Part of a small language model's weights.
Size: width 768, 3 heads of 128, vocabulary 32000, 147M parameters.
Architecture: RMSNorm before each block, rotary positions, no biases in attention or MLP, tied embeddings.
Each number is 128 + 32 x the weight over its row's rms, rounded and kept within 0 to 255. Layers, rows and columns count from 0. Numbers have three digits each. The size before them is the row's rms in percent of the matrix's.

# layer 5 MLP up, 6144x768, rms 0.0808, rows 5707-5743, columns 640-767
100:139163117070114126123176154180139105144124145115081108150113138094146138156115137120115154124094097128101112135058092122130148195182156079114156126173096090113127145122103121179135104151189074146148163179122113132113139131138081197184068141179191126110100151118077107090121082114140065177145127132148170122102169111131159103129144090146136110149130055161126143142134159046145179210134
093:178096132062095123131134173092124177158086064142146104111127137134088150134136182161131161104116153110129081186119101183142130104116104092143139103137115156131130150182116095122114129130037139112135095115145168166116143117094134128168118135125077113088117186093140122165117137126114125215167094121119179082133184143154134115167153100133127129101155109125151127184149138165108145178175
082:203120100065132127126073125063091169165149135159118158187114093153138088123159186165141107162119140121055194159157142152106138047121120087088134112034162154112095142100117103153121085072182125125142109107117143127118071164167129181138188110118138099151133186104091161152127137142121120106141083140128138105109102073102098144134101129117149189170064125116142073123137072157083144127129
106:182107122082155094128106134097147188129091144143083126086159125193095081150136093123158098128046148054141095122117128084095149137163123100142110112102088159164178125101170154181136144132102136075164162134096141163131156128123120159082145128187081105119116065097119120069134108120106153137137175124138097125135146147150154118078094135122105173112091094062105077115127133184163127091146
097:191100099121084187115145115093114151188126116035128121179143128150141130184139154130171099117133143073125070156148106123134136099132154102094161136109117158112118144161144096179075155134111131104099116142111123081219174120130114177150111068165176113144106055118150137208108135105125167141090145111134117135112112139116135113083111086147179083168130148125051125130120128110188142123186
101:160137142093121094155125104098136130102101179169107126163140089157121143075137069139116154173093085105113087138120129118134116179126142145119152107132081131139135117119155103093139121163149066172132255127114095103137058142159126130138182137103119116117134209118147154192091105137105137148102141121152099167130113111138166127078119201138127087188144182148121150189115156141130132124170
099:154114188083138111109172132050046133082163083109142083091090092095100144112137115185104118131138089090063133136076111092073116140127147132117128161146140031082067108113112123136168145116126086108087094080144169151139203134079156157141103161158180142118099114124122178134162138184134133121108140132052147134137156135154103101162171107139132120151145154162145127134115143114094101084148
103:102116068068119191191084116111144168095110177130107160094149120155058194160119115170126103101123178154141128221144138143123160130144133115125096128077077108149141126078090155101121176153131161156153151097132111068100106156206114094103137156111117090129127134143114152115084170165122127153135123112105115149113131116119099115115146103089108152093135132131190126157165123174118121147147
100:148155155142135163149145162176160135140138125192138095095163173149126152095117119104101136098114149109084151143111165123150108150097123102168111177114155138101154155109087147080131098141172087108156120181116108118103174125151141123145099156110115150136115110116154152155077177118136098179111133134125165132116119104126017145110149106088162135120068161118125165136122103131166095145144
102:097143049169151133105122053223166170126134102093112127109179164140160111114086145162163108125139074128064053105106084115128123143102087094121099092130122205127060126066121091094132123168160122153134140124121105123131134184176121151147071155159142175111086122175151167051119108110166123092164093112172154129124156113107084141165129096121126081123123168163156133115089156109129126125147
103:107083124113125111116213136182115128122126124093131114116061189129162137129164060065089118126127140171088108177066094099138090124062138115143162080129107095103171137132170147069082126110122099119158070120086085108137064129127165111146180148140116110145202183087113156167171143146147107122089064163117127140112072125103171108008056073073133087093110109086129088254110143130104170092128
106:145122108121115119162148143099139164138107136149141137134169110106134123102204035067165125145155098165151133160116103147174177150083116145138083085164125113087136147110121156127125144139103067167160125140132126131107162084096100182121158116148062137135130169099119103164086095113095151110128108162149121137167148152116171094084063112149137152192088137108149134146127144182163107109085
100:111142185125088134127152075139147089123098106101167089095154089087145119100106183136119110153169086110139088182139116117125102106145148083116118119112118117155142133147084136152127157059106098147175123101127125149110140160110125163117098115064129154172106113134128117139115136105065090134126105140168201156209153066125134116084142124075104108203137066051073105189130193139101087080111
102:145090134121109180169107087162165104122188137107138102121111133088117087173116119138134178146106128180076154135099133146059118151129139136117155164195167209159102068106103090111107114119218111126135119122083125121141185087155093144147101078124134104069095087172129101080145140152115214159112157118118147103140220138113148132111121105131152134170133115098173155128076128172175156111138
104:158121114108107125106194133064103119181175176075086185119054140142165101085110132126173129115119153103128110159138103095100112109121113125126126158114112111205111100118102147187108120145160139124132138120067087119125148137113122152127081086100181169096175115173144188177111136103181156134163090112148111169171092107114139097178107133144115126103070073138169082103140143092110160108181
099:158093174148053112097134187114129062187100165081140078166127111115212176107128096117122073150155177151138100169093131112127178123106140121068189110068156092154125127113128127135127216131149106187120103132138117155093108158076160121109083110103151108157143147179149128163132095099140091089157146102129055129076107118110142108159127144139142118095185090156105123148168132145150129117114
102:100155135143105153148113129126121132181159124095130121147119095179101104127108186148107114086107109115124177078118129102173132179093133081149120134065117133154115093106143120149132109118127084128166171110189130118186105103141119237089191129070102159114134152130099107121090111155121101132078104063162090112142131141142029129100103154138091174054128126063151139089133098114120094112121
103:099138098055174062155137128159058162119148114127102097121151170073124084151138149132140109126121100095141120135081157150136142129140140094182122130132097068079154189126169124071117143087063143091122164126109108128145066171122119100156126141142137141143133105105074174166128133162138160144145112035163140133098095090144086141158065147142173121138173107152095160146092109128086088116122
102:136060168130088126157124164080145107128103198169102099109214125134077155137099152113196165065173136058133123108150176091094124093118162142137139122099123114116123116095136150141159140116154140147139135115142161141119133158134100126159070141070100106183168118172091153172134123109132128093118085173102149090147096146151057111165174139157155143135176177154134120129112149072156096122093
084:132121078158131122169111187143148134143197116112124159188166134074145122150163108121111122132130142180091099100113182149139194070163105121153114144100115125112072174167132105117126204086112165135122120119172130130094109157140144159129169117166134119154111066108134134143162130112076164079103153117147132124107115115124134167122107085155076129126150161157109216063123106134174128102122
101:096040110173072105158078088101130174136159109122148140070144139116173140165134125072110118073119127134105115105168153135151183125135125139133087093099170045120100216165113090189109146170129093121170121153111132108124177113171128096107109122112127158112128119094122133150143119138106153117088105121063130132085159146086152156074158192101134075161170064124175091131163152130125159104096
101:144150158194101103138112161104148171112133111105101048152103076123080114113144123131188180108099125085159089108123092094085129075033163130159101126160145137092112124112071098065130150135132130140115134100141097125082082074145122110156114146103123098132118112137076106116142201174148149098093162085115103111151115098142126123138086145099102146128109158080167117119058126124113172124126
102:122150119135071078155098154144097151045119162092130158120073139140144144118069120127135179117117120143152178158068144136155098120133127093196103118166086135149160195114119175173138126159116071072086083125155133080161138051126122110117164169195133064126123139143138128188129100127162112140169109138066100141099098109171157120149129098120083124152141178088091146103084151135141207105154
101:192048147067127137129164130180118116139144134158146156108125151159094168171039185093085138104136161148145148169117154118172139095134065147169105126133181140200150167189089153107052127099161181085150070078147104108078143130108114107126165142134137141123161109125112183071126097086128122188149081170068086144100206102168174198143112119126149127102115135180137131121143162161104201179115
100:146145118113141129122083134112128135094103116117185097132116134145111137087121095105076107195128078062138164140128139088118136195167098206145121185083189137145107137132136077100101153157105144166088138110106121118128066125121137093130092151139135112103153152130073078099095142131151202150127118147195131164125108100144077148113158049086073129133175160023093133121070100103143155096107
099:155108121142120126174181094106107113150138157113133162122099140146162149144139160095131105176082108168142092117131099101203159116216174087143096059082133143077113111173097115126179137126121109135093147161112196184101166114167145114093140116177121112072141169154104098152176118158186112106039141143153113103127131132072149098088055102197188175062185148133154112142096168157102113141092
098:153180096154112054138112182116152155173076113137133115103143164135095120047107159194098066129151150139070059113158126121089121161166153074087160151091070092101120104131086098095145141151135147161206099160142042223132087119100151137099182117196108134127076118119146119160121141071087082169070155095079135076177131145126153093122148193164134171169115141122059150122067076094143139115146
098:156131186149146106184152112094060077086128129137119139209193219092113120156097176153142101062111144134119111168184140046099136102143139092109135072057143192151075102176129134139126203041108085109131091125155182109147156092143165145153119167096145125095117184108193140165109124090068190112096158119104111089139126112129139098126195136171156112140178143181114118095118137149089130193128
104:090116073102140068049140204093114172113116170172172082152162121104164154127160125125117130109141101094152108137113113115132054117165162131127149212158111123219163129153119179127117106137161127105150097120104108108088204121180180101121100087089178084173141111101166180175175137094098108113129133175108158115112121114089150141168125144079099103083090120145139165184145123120172107129127
092:108020191139105090139109104112122130128086152100148152090193126139137055116130228168122075131189131173088092092158089191112135123153118146105175166134114093170156143126101089134176179130197088110119146123098125126132114114135124092071129156132104136137143123146171119107146177168169117091110178132139134177111191085169134132120142086193114151122118159120053077095136100117108102108151
095:133162131127113113110126105130149154128150155140130144066096101118116133149118090148143067090155123168149147139098115083098114117166116172144142129122143069126112137167139145081126161101151105096114105148065136153187132156143159109101136188232069143135143101124163135031117086167100177176119095083197143115159141101083133088096107081151134098096138142092116131152109161139108128120107
101:215127149117121129173140115121188143119162087103126119086136107126211120191135097112164142163069107075130104145111104166111143087073159127112111072151155114153112093129129113124164162130116129174131107108098067101148116139154124074185177153055148162097049126115099133131128147175062183130140149160187152108080146136144097139153164162135149103110091122125140143111177116125119159091129
101:065110106166133180167152114147080164081077156151144119155095131147102127141104128065147126143192139131188167120160169136148088134125134114137119137120137166118104100181099129123146169121095158134162117121169113079119135114105176130136075186092152142121106153103153162165122146134128113137096085118137134111131110165089138080131087146064135124125108053103176149107134111109161190089128
103:212084203083103146089151161123130109138089093070135212133138127108154149134128190148099062053116181140139119102067078139160117127131142160148171093145092069159194088121113122102130154098218108146099131161122153089109165130157140065091135134130110124110130043110114090133136120107064076130097095103146171170058180125129114095137127117140101131152114143093110073060161144132110150147133
102:129120113126098147103118190116139150090159126150132091126140179136146145154104089165175100180135122136122125109088154133123093151159168152126134134070090134083112074117125151110108059107192118152131125133143145145131121144145144158177121105098149166141193119115184109180078137060142139063148144206180118124105195141108128121089100093176135096131119149133068140113131206142116079114113
103:047132162108100170095120173142126109123148111042109091112165082113140148133133172147104154142128139077095114158156156173126089170140113159164102081125163100110110081163170124121142161081141102114108172156143111176130209128113113104112137057173113168121160100094175107065165094120087176152078054150110131138140115097102177111114080151150112148110223080133167183135170136153106112120132
102:114148176162104113130079157172154120135052150131106109046116119133138161194152125158115125133117094100137164127131210106190156120076167087176126119103127108138095135127141065096078188110130149121107125038141088112112134092218129091121106161096149155144108130106181144136157117144123091104152170113121161063140159090145210112094115126156104069120127092098130070143102151062115164222152
# layer 5 MLP down (transposed), 6144x768, rms 0.0556, rows 5707-5742, columns 640-767
105:094181144108168099161085167081094136114100148126132179150060145131101059159132154097099107107093114095205106146080183146160147136099123171105188137132105138108149153114124150176141078123143130139143080113082148120150089069126131091132094144173132147185115149110167107116100134186174085190164097153184097116119166098083121140079143169149116109155153149134137144104116139103077154132175
098:159165152131173126133099105174092113155156131111152097089141181034171127146150116196126118107129102123179081137111089092105208177164068067159081092109165130143102142084195135189181088146143164088147098126141103117148113156114119094098148166066166131112109183152073167092091125074127142086108105105121107078105106126120107128146103124124051223129138154095047108103140151129151161150128
081:091149128121130093113175120123174127041166133107127138126088137089097197096070100091133122173136103084126076100113088132088124199158087099171084129099133157201129103121136096126110142181105108102106114127158106095133158084097081145165117135124146122123120080122146193101148138118088152119096189119150174178144147144121156133124108169125086122157167122126080210090081129162147147159141
100:102074110139159091101090117147141115160162161099100117134083121150164148166203135125091145107091120142127135083104119120200137178155126122117121157167088121161143070162120139181119112165024148095111155149125141080095119183142152128139091145142086122104125107114136138134108081066096164118213139118122101245162113216243105121106128127127153157124137090102182111159101110153113136151157
101:096121163110125146100161070099103073177205127198066080116167087079174150174186110091117122157122110091068135123130110069115107113139126126184125091135068153141108157165158137106171117179085140117124175096111101132054091120154120111125131162139108137141106197085182132118110137131169119145118091108160052117138063105100148143105145144129158135104144162182143071126080156152113128170104
103:110086162111113145104098122118138112162076146093123197103186109100088138107123097087120115167118073117124139188110151132156145121118135167159165083117030108152124107118131151157147162112147105132141111079029072148152086137104097107096166147124107131093193148087134178112074107155151096120148069161205095079154160131133144160085063130106151156144170147097149184073166115086073124165116
103:134107076100119134158105113107152196159150075142105137157181107163174122193088120148171167105080152144082107154114113123127096146144147086149078111100127086105076132127151161117167109148127123123147183088121097110147085084155153116118121171118163191149148103148125145194143136096118114150107153103122134098130124078214182130143116173123107179087168106132151129207134100145082180177144
102:150093081084125146146121127086138176109162203161120092135175127094133141103099021122117185192201101131076125071124141087107173107111088095126130162101148140116159122139076066155154134108081135157092126142080135067091141159134139138166115150144086082070171049183082118113125124098124134116150166145115101086162153100000155131119182106059118138057153151131129135064171166140156167162097
101:149210115146136122155103122136091112125114097141167111141110111172160148094109107107138107177154121161148162085101166098200172146122118189184090161099102111141145152101049162134089140125147098151119162181073118183124111146140094145173172112126166150073092130122141139101151143160119114119184121097136152071118100163125087119148154120128166170146164143096153122153141183111143146088135
099:132151078117123128108122098156095157075133138080149104156115208107191210179160091113133127145049171167092116180129119072203108088129100193123074155190119154168103130068162111128120131131118136165088150151128148140190115144114154168151157168108053198136106189188166097109119148115119147156106128127106124085154064116101127155154135204165092099103152136197129121110173160102109130146072
103:100128170117143103125061141093149141113174158150112138173109142101067170099160139156083085102059165082171130154140105139079148138180163124090163128124141138115156135114098094152152121142103141110170153083131128159160081130119138068134130101073072142203107106083110126086159189153155129132142119105139144114101109158121145140150106133091118109114129122137142169136104155130089166103133
108:092161146170020173129147128047128126115151174132151124134104143131091078157088047066127145131126118155138141129059127096182094102139147109115127169116127124138104052113142145120185111122205166099138153070101141133157134197142132127140156092054154141143117109045114136128091119200070112122117153095148081102136178146129151127166095060173117109073108174167131111124129136087119093101147
102:201135145079111113128147162158118166134095108118095091151111085136154153094132139135100098092172101106136150116155089095124134116104089126132145111131133099140159155127080103133086132168152102109108165153119117081179105134183126122135117082086133136134142131079084083135112096181149170108125127171061171144097091080090118083139169115185077135088114161144146169109104074080170122117159
104:142091102104130171167104108147171128147194101133066106118156155099174097090160107114124141108178155182134080144160126086107128093066127151111097144123120180186077084121095122136149090155176084140145093127090115138033176149141063052053134157120151155088059137107104147155065152111149111127145135123168118101100173108074138159147148114103160166154120140144149167116055123118123078100155
106:144110062109062140139135143146099171138133058120053102105152087164085138188133109054108204118145154099137146126124137099149142127129134200172146208163147134128088148102136127136142164129136073059101105136071121185075051133151110134145125127162141063118189152174144115076167134140145103127183112127149130139193143145097068085125169220123097128102155088196123125120169195186144140089207
108:174139142086157130122197107108084225111078140127088096187134163122102112075120139178161160136074103135089143126160125122155147126172142153124075115154146086097153156151152149163149038211143127084073162161156174087151166079132187155177125062091081137156113105147125163151103116135087116102159084148118186143112167136169166115079117134187149108159132101112137168102132053094135140109108
098:118144144075185086081065133114083101134104167132129110181127121172068120113118129154054142126113155073132144116153121124093110160122099123092181164126192103108125098140151095116134179098091094131156154169047117133123104137137071070113171144150217121077167098118119114062123172194133155102106091193099136077147120177134141122099155139116091108110121120147128169165190178145178101131139
106:151049165140067133117102118091135115160152088118172151187105046095093194196095174096090105132170102139145128111092161099116155154139114114131112147153130187127119100115126052137096217181123095161082073188149060166157074086118112128141124119187116126068190190132089125079102111118147101137196087121212151121130113212064088127065154144177177148086183097138112094087084135088120138131121
100:156089207078094122112160169065112100137156095143130184151149091146124136123133147162136144109079063144105068141174143045105139123158137119063140178119162089119177142106083131047141181123123158110151077125122122141107063205094132125140063108155152108149146171142072115152156062139124109161078107110129125121074119128255168144075154132113153211105109205116104086127106118137071168098161
088:118179118128142128171108155142182137111147130147090148191052147064118109161125119104119103161109109131097093091148195154174119165117146129169153130151159119094133188173104136109115141122163142061107114172194146146107152166154175129115182143159078116140107147194123094092129100162064134160093149153108116141124102083130142153148158096103157153128131127130160165149096144229079169092148
106:045139063125157164172146158150114112139149081136131133176066136126133122108148107127139105130096087127140086164155066127139125115133161164188112130057086158157133094146221077101070149119094153113089121098167140166154155131168104111131143101068132100160144120106157185074118150042088102154128086144101175178123145101143058134128128154153115096164108138077149128153126103200177111088078
089:116122176082134159104103166150072179161160127136053076101160173099139059078117056087113145119070132158080066150063080096139110123136130045122099130173128116128137142092165172151126164071098141130088132189105127119132088147126101146158117173133108147074099104159094128117138124156144155066145161077131170117130071128195218172130065135088182137066135144147101150114127146152147115134133
108:146157152144164110134141128102124131105156158109200085154112072143088113067101165066108094156156169118103061168080147117129152144056171146126130167143139099127122190137096128108115201109142127124124118162076145108084100130107108136144150103164079060161154135132105145089092132104157127132197160089123188113080136102212149155098142140120123167086067122113109096149072057121126143089104
100:199152159131134130101133145132149189140077118160130187142092127194167144109145095077118121168140116125120181182151114078162121136159109051133145144164092179109144165179138097165054142162149100152095064109145104135148124149111119115112208149144087147108154107093081128165072096117147144151139168150128143141141185139061141088148128110148137192125161131075109151125094128068054123106108
105:123149120128118159097142151133086116077149065098081179075131173147152132100097156103119108192153154160147178101131109104081124107094176086091099162071156117161089116090124112109152101140120161177053128130138125126110143120132138096132057133122063121095150155117110105132135185153154113093139110163150137132171103132107118133126160116171166138124182165170123126110118102156138141164148
103:110078100144122130108103118084181143100120097142176124091107135161121184151087154153179140098186097142145143112153182170122141140164151151161076165134161154113070206116096150082127129204157151075121102088156133093083125138084134114152197096172132077112120095111137054095108108097093130158100109149212200082141104147010160086094142141126141121137152067118171131166112168137059079134104
099:093150166100159009162151135140134115136119081116127213183134130130134102131125125069107133097139075196064160102125133135113144114115090148062115101130181188131136144188114106158142052085116091123129161147137145120152131082137142137148123111204112130045124147135145181106107158103122115121133191122056143133097078163157159150069110129142109147137152123146130129098118124120080106139138
101:102108142183128113090077159100176077153136141139150162151195147125125134181157147143153169154151124090152125138114171128103125128158154105141074189105152161133126167116150163175161164188092153112112120171073075172159199121127141145115139186155104157140096132096115137113110079079194133113134099111133149215129128127119118121156160082160211131085097098064126178103130044086167104149143
107:163118131130132180086102118117078102153104166150176131149117154087136092128101139097148164073117119158164116138096132118087043112125177108123174212134160127084126084128111072151126141161136130150160106066098083079115110133074129130089076161036091073143131074081148133093131080098176127174138152135097144067147133087077123129123200092139161120165126146111155095133111163137176129111123
100:114097138111160097126135121081138150108092101110126045145103073130069164103105102180139119100142128179162154131140131102148105095124159143083111125149137070090189103116163182117113157170155122116137101119072149114128074135077152179123043133166130160077177176071133162190160100117161148111161126124143082165144130162243119122165132140089198108139055112168132150144091126183192161130142
097:161125165111114154121101091107110080110137146153160132157050140130144100099096127132159183146081163068132077141101176164053125151146148121174191111177119117076088178137136135108161010138100160217117164132159116075161153087096215140123113122108174138107089040174107127103103212129162098100132121102072073133113165091150117201151086156119073169189067104187100165196148134155139176092127
104:096192147137119093096116097139111094126068101115132112136106114129128090123090170138123094203158121081181088085129140142145114089137118121137108071121145141077092121119106185113123124140093118122093126148089112109171047102106156191116159130093150045134143156125122113134109115198077161155097140176110081109106110101082182097141149089088156138102133140182161105128158108129136102080091
100:137168109159165115142132127140128119096128160142082188096100072128129154109152101094154170128132109143183088158134148170150153110131114112119128098147118152141141165138139091156167151135123168188097133096143180148150156173160151076125066167177130103103106109134107130151114120136127143113083080150143132161169131146060136089085097130136150108128145114094184079080164153131100159184152
104:157166122152118146076176128105132184124151116126080114082110069092144207196077169157062121103091146119113149134065059145101122188162141116104169170077180130104087117130149116136150161186067105141126186144132134111092092153143185122231138150063128151126124104135122145104194152143147116155116141129123189140165208163048079154101147112118057185136154143178114114132136148102070124113114
103:170153221109097094088119176170101124144172128102222104145169150109053170131134106132104111159153108181120104078198101151091147138093163139103192123100092173156074106102144109126130170178141098116082139130157135128086105123096072142130122169131150167176153118056093144148118162148114147096218130158158141144130114131087115127088075122138033149122058137186172147107135126147123139115188
099:105060074157156082177140122154150158129182148108108128129132132132095125094102158123163094112158149139079143106167159091172178104096102138107097124152192107122115165131114164113133088131102104159194149162153067101087195121103147122115158090116175109140146163102058138092152083145092162142112159133128128167127090137084144081085083157068087109088142161141165081197136134173090145218153
# layer 5 MLP gate, 6144x768, rms 0.081, rows 5708-5743, columns 640-767
091:194152141118123125131087065151136094154119106134107130064119056125131116170135114115137207113120181125112150083080190180146126133111155170159090167151148105112207110213173137163154178164148135064126099140132144114117141139158118065164100080130117171142097113136167193156161092147096091112108100120128185133093167133114099118137117125104196152084144085133138154170119151142039127116128
082:064134126141118084207124100080113143111226146129144136091104133162161129143123123176117119064126105138180145123112153114162072128151177124101118119126152124092124098124153096129119110143136114114108050134169096123179175117145153101085098173151118089168138076100104097120149127163155185225144120173140174146121106180119159115121124103102107129048148150116125121146150153139170120114127
103:083153158111089146126150167141161120121169131143100121199180088114121160148104134140103142115123077104103098129111143135117121143119127181105116126142162107074069177196134147124113124122179068118110114127123138094146125112122156142137135095137178100123108107138152214145131115102143091085118158140133120145133099100120088169171061028080109074139142124167091175149116120121120177170130
097:078178118107144154142053160160160104123130119144089082092079124121104078144160117176121118149123163114109131128122143108100187057158143088145118139150117109122141124090133168075143117136121139129045095120163150056091090157119196057149123118082153167118174157140171125098154123090107078144139145129065138137163114117135165127144120099144112172127150145112111111075166120105091177091168
104:152120115132161152199214135143100162165116146110097102195098147107066135144186102176090117142152114120158111134144077127104073092147134109164164150123197134074094157163121100185109116086118115139154148126097150090079135148148111127119081164152145165136107118171160205137190100091118097079114175098158129140192119086161141106140130148151163159156084099199186141115092123117086131046171
101:160067129130175167096114087083130168124188097127173098155127127100124097116104112082144136087139090128109142109081162148105098100058154111178152139120134094121102092128133126071180161125116129120088164095074151115159133178118164100104110137170124103052159133136134179106134131130141108129078122137131135178107204105117117090153122140087142143143134083105138182104129100081103113140135
100:128138071097139110076162155145112136168100111091126119156158098139197134108154127170119051112209077134158110175073139136130130111145114134178173137098174108138148138189103148119144169212155117133130094168165136077147151133116155164135103110143131109129178199086187106095098173173123104095150143103146150102173122122119106112183158158168183073181146166148138127151098168132114084161136
097:132134117176108054153171114175194149155150120130119144095145101131082168128112115159141153112081079162160129091061126138141139129102136174104157181069108175094136178142164115115173092136139146105102091105076131133072094137130094178123143093157094141076102108113152133116118118145151190123148116091110176041191189146097135114137121159131173121138140132169165163091143171102130148097154
099:149171091129159056186097183124120134083156161158092164186142188129158129114148169093173147147160105153114169112123139102165128133090090159065171087112180155123178126112105189167107103129176110125178152105104134178147137124113123150146134176162093075124147149132068184159106141125136121064118104117169090117135137108167085125109088172057151098132095122148135164147124087112107135118148
102:136121107153173055138137133126122045106116213099104113130151124186168074127124126122131109138150103095131117148112066120151113089139140101068115099055137141111105106124159148097071167090085098173160127114120155164147148149133089086132144159102134129121135081148090150166160079116070073055128143177117091103160098185124169116141176135086091136156176133148040164121161162165113107103160
109:109144116116130157102155134210157118115140103127191114183093126151109135142144149180108183128119174121135150121128114157110154137121118126146138121183161108181131016100148089095070141132125159122083124131143144114172076105179144141132113115162111098129115078143147136156125126122183106130115176141059160112186145077120191124133162183069151111151102144104110081073172132177075124096158
098:105121144161151146150147099076108116129143150181102140140127079134156187175102137095095183099090200101129138151143129164166087120221103153135136171091090155138161127119148065150122151134195122128097130150139141115149062124107153127147089148111101151128138103176082163110150168193145121152095087115105152120140070093126171110148130114169092104142140153192167127082119149119148136151170
104:098112144100137082126054173152084145167095122123101111111144200159123133114155135103152074143154088142144144133111147108213126178129070122096111167145152062113189107147112118132091172059051186079087111158150129101125092155166142161085127150131058097122098107170141169125150065137113139160194101104102089204098103168151154102168152159198130107125131100158084120113169148111095093105094
105:130134136184125109186115160108170114134153150099160188163137190094125145100111028188133108195131161123107189158119142088095141126139132122119097134110118080165080110090129157142091121115130088196153120115131170103137166157117071184118085120143118116081123115114161169194181122113115169143206107129134141023141097095144149118177160110142102080104112145126085113090109146091118172129099
101:111169145164122136081165115110107171183101174149108112167144119115095156118139169152136122141172135119154141114092118149167161179079156094088092139109177098103089183068117202181108138153149146125174094138115195131146115085097156130155068170140187160135138178104118170131130165130088091108110076146066135122124121158084165163088129162154115069159182125154142097125150144055133097136083
100:157122097084163103146152130141140146125169145069202106197109093115121131155100131119176173139120139119102160123102118156122084201123128151081111195113105114109127134114121068112101111132088095046139148157181183140173129121121172149155141112168117134113081062130134095144175176136088115115112170099150108149137170103099098063081123110060111124088139172159146120081109176095180143101155
100:168089136158116094136134104107139119090116162175117132099104142151206114101108165132136078171108106052146110101089140115142179156150177131136100149133126126088167129124106138100127121128086152089080204156125156142092134162173156183171094166102222165130095126164066130126125157142132083097112136069140158192147158135168144135105140156105093093119143148151114120131171134132101158130110
096:108121129116108125135115212156116118123148106144150105153130091150093124144162134127169115104074057136101137165145110117163090144120135129044112144153173120129137144163074174105174157127082118131082107113053160159111140144127110141109145127158135125120110128166097155123155118168082091178086156145107115194128146157123185106141104158131132150158082154128095096078082090153064145159195
083:079078195130138130141125087120126118107189123093121150113167159122138143102165154131159056118099108103154117126101141115137066137143176128090151126146130164159153174142099057075068143113158073127108114157148174164142199122120155107095093131147139102102127062123114072102116175139099074112170105104122139098122171168166165117105080096081083131105142111107141141167122103123089106150179
104:086131076140140153112135148101086133147128119121125145062157111172108178131104171104151114065133143124166124128147125163094071140156132096146103071136174135111205121122121135160053125154127137089148100136129082120126100199150082119173098181094107075110152151135067109167215167120132133148106083087161154137210124172137088120113129145081109116179145151133118145213129063109123148068162
100:132137110156102175152109140134129181159092127145155117099074166114131100092140146160152143136098094119220113148094101098106127133083177105112170182137143110107134168090118123130132188116133141079159056096132072158129128125067133062157102170102138091148117168121116164146134171163105118145127135100159080093142147138132151138067105211168095168090094143143162077146048115106116196087085
097:127067082082156104147095127137130160149134143149103166129175152092146153125099078122173122124090179093142052093070186131159102121118226120156044102094127168082107125152059073099127087114147113157119119123118160159144130146115130136150135152137145126080185129102117179127189109113116112063192140123110132159147070144119136118118076241086124120135127157116120080140153129166140176130093
098:125129151095135135174156101078142098078108114088138127168060120138135122166148119118134152130151164096126121097199091063116183136137144164107142098168118081128111174096087059094195102156166114152095116149178114200160141204095112139132123138170095144097101127087154093179127145184132104093158163080143110136123100118106117113159159104126148126154105167140121065157101108100146142190145
098:114173150197120123154105097108086027068130120111135177105128102153149058104152051105116107150129118115154075121098122123154125107129078072112133073129115156151141090107132084129144152102095142132120067124109121183106108098158151155090164135103143072128134155193167110116124127146137127154125098197079144163113112093128105107107116086101127110137083096147125085123116138137133088148179
096:099103175124158150157104163114180138133124128106096068127139190164151180102125101179148171122182094112120107198083089170113168161138134077081145094187095106113146170162161078137157077141126113117137154094137140118137054119111137168140090153133119158115150109098153124131096193154174137108151112091140071149102131129180110075142185126130151127145108109127105137143156089085156127072139
091:091135134129105183130119091133096150187084126112144119123171173141095118093092122122129122115104097099177102184103136186200097174082140126111117096135145131161095120099118089158091120131162104096153140159107111192153115196152118143140175134158150165060159132116141131057122143128105063184130122138143115132151180159122075088122115092178053115114122127093075170184108103128155108108172
102:179113141161121160061114111190092059113173131106118098113082096142118107155106120103171105140059165104133126163155126145114156140086148089104102110123132138119205108114087162122111117203110112153082082117141125169149152140116153126131116147135172105173115086125112157154094123088114128151147100075140141105104152074093117108181113068070099168157101184132131142143141128116149120117117
106:164127205135088142110157091185140050104159120046168145120122101106177094142135142100161148117149162083148072164158125104110152171182164108162146079125121157149144105135112150192121091104129149175171124161183127147146103157102076126194144143119107176030101129132150140192124109074143145128168154092066131195132175155121098212104154174080060184155117094140118110158143150129128129152088
093:149164149074092109198103090090128124109164182093091095119106193177106191138159146170144124194058127047125128144144125134108130144107173111089153102142118157119088057136124142122216062162097149135120131187122176133143124081138138130078084135080121102163146094091127116099123139089133120156217106164121105105147138142138115089099174071085135123112162151144148051162153151110137140140133
092:138142159120157143082145110071151160053132125090082171132092182166138122085148126150157177181110103061155157145086125143161123131147130136076159099112107158112149162084126121094129157098112177118172133105180063086175147231104114123091083108089171129148138144143113125153153101144105141085192163116097169128092219075112087182151097136130107102127104165120052096162187063078109119101109
100:179168123093152172168136120153136109109171199131083138094116084114174164128150191068170152131130084145101156132113106118093117141131147107101163202170116121200129168167083135144102172050133176139194106138141112135150118105153155144149159130119143167163158180149090143114172096153162040042114136097146121140094098154091188134156173104086137166123209101133115110095089160155130053147127
100:141150149051158118177126175125106124115070105157180080142182084123109158107090162093174128102135137085161171090141096149147120134090165087084092134170110115115148164195119138096147133073087090117165152126198142189114169164161073129128158172145174123171129131115162157134106154151112082056108134096177088078195123125120130146084123192110131156113152099114180133090152116079134148085162
103:205107134140084035154183183148120111113137202125128082115103126109136112158151212167156134090098151113126083105065164133115187134141119067132088126122205114143106146193144132114116170137154117115153121159096149070122137210123128108121122128174114146126134111167067149119081114069058118185116095156111180074118120101107108133155093178163168138158060161106132113087102110122166177111164
104:118079117162109147097103188172156089094187095129056133137211153120156088127108143138159181167124141133088140139097159120065124148099096115142142155071128171100139123093087080148102084133121103194152182145127079136120080097138132170083091163158150103093171178133090166131106109107148141136103154148133120116155126111127116140120177102112073077154116139124103157148109188143161151121145
100:123187143124125131146148132117103169108135114149127109109098108071162138142109085079079128125132103041156096134123096155128139122145154100151094086183126135168159093118063122106117177154096150116163082108110118053107067134154074143101147191076046110096091113166132172117110208138137108142156150108128120143105093146090113147120123119101155150129120132158156150118088165132104123150168
108:078171140143150154144095120130173160106144101112150151100176125077122087074073100122179101130084152136169125187178119178149140167078108127152118108115135129161154144117142087131136118120163171136129130143110152079129113039115090199136134105184105127086175118110100113144142094188158132099140116228149090112182062110149078138129121109114191150138132081139123166156161158104058079125133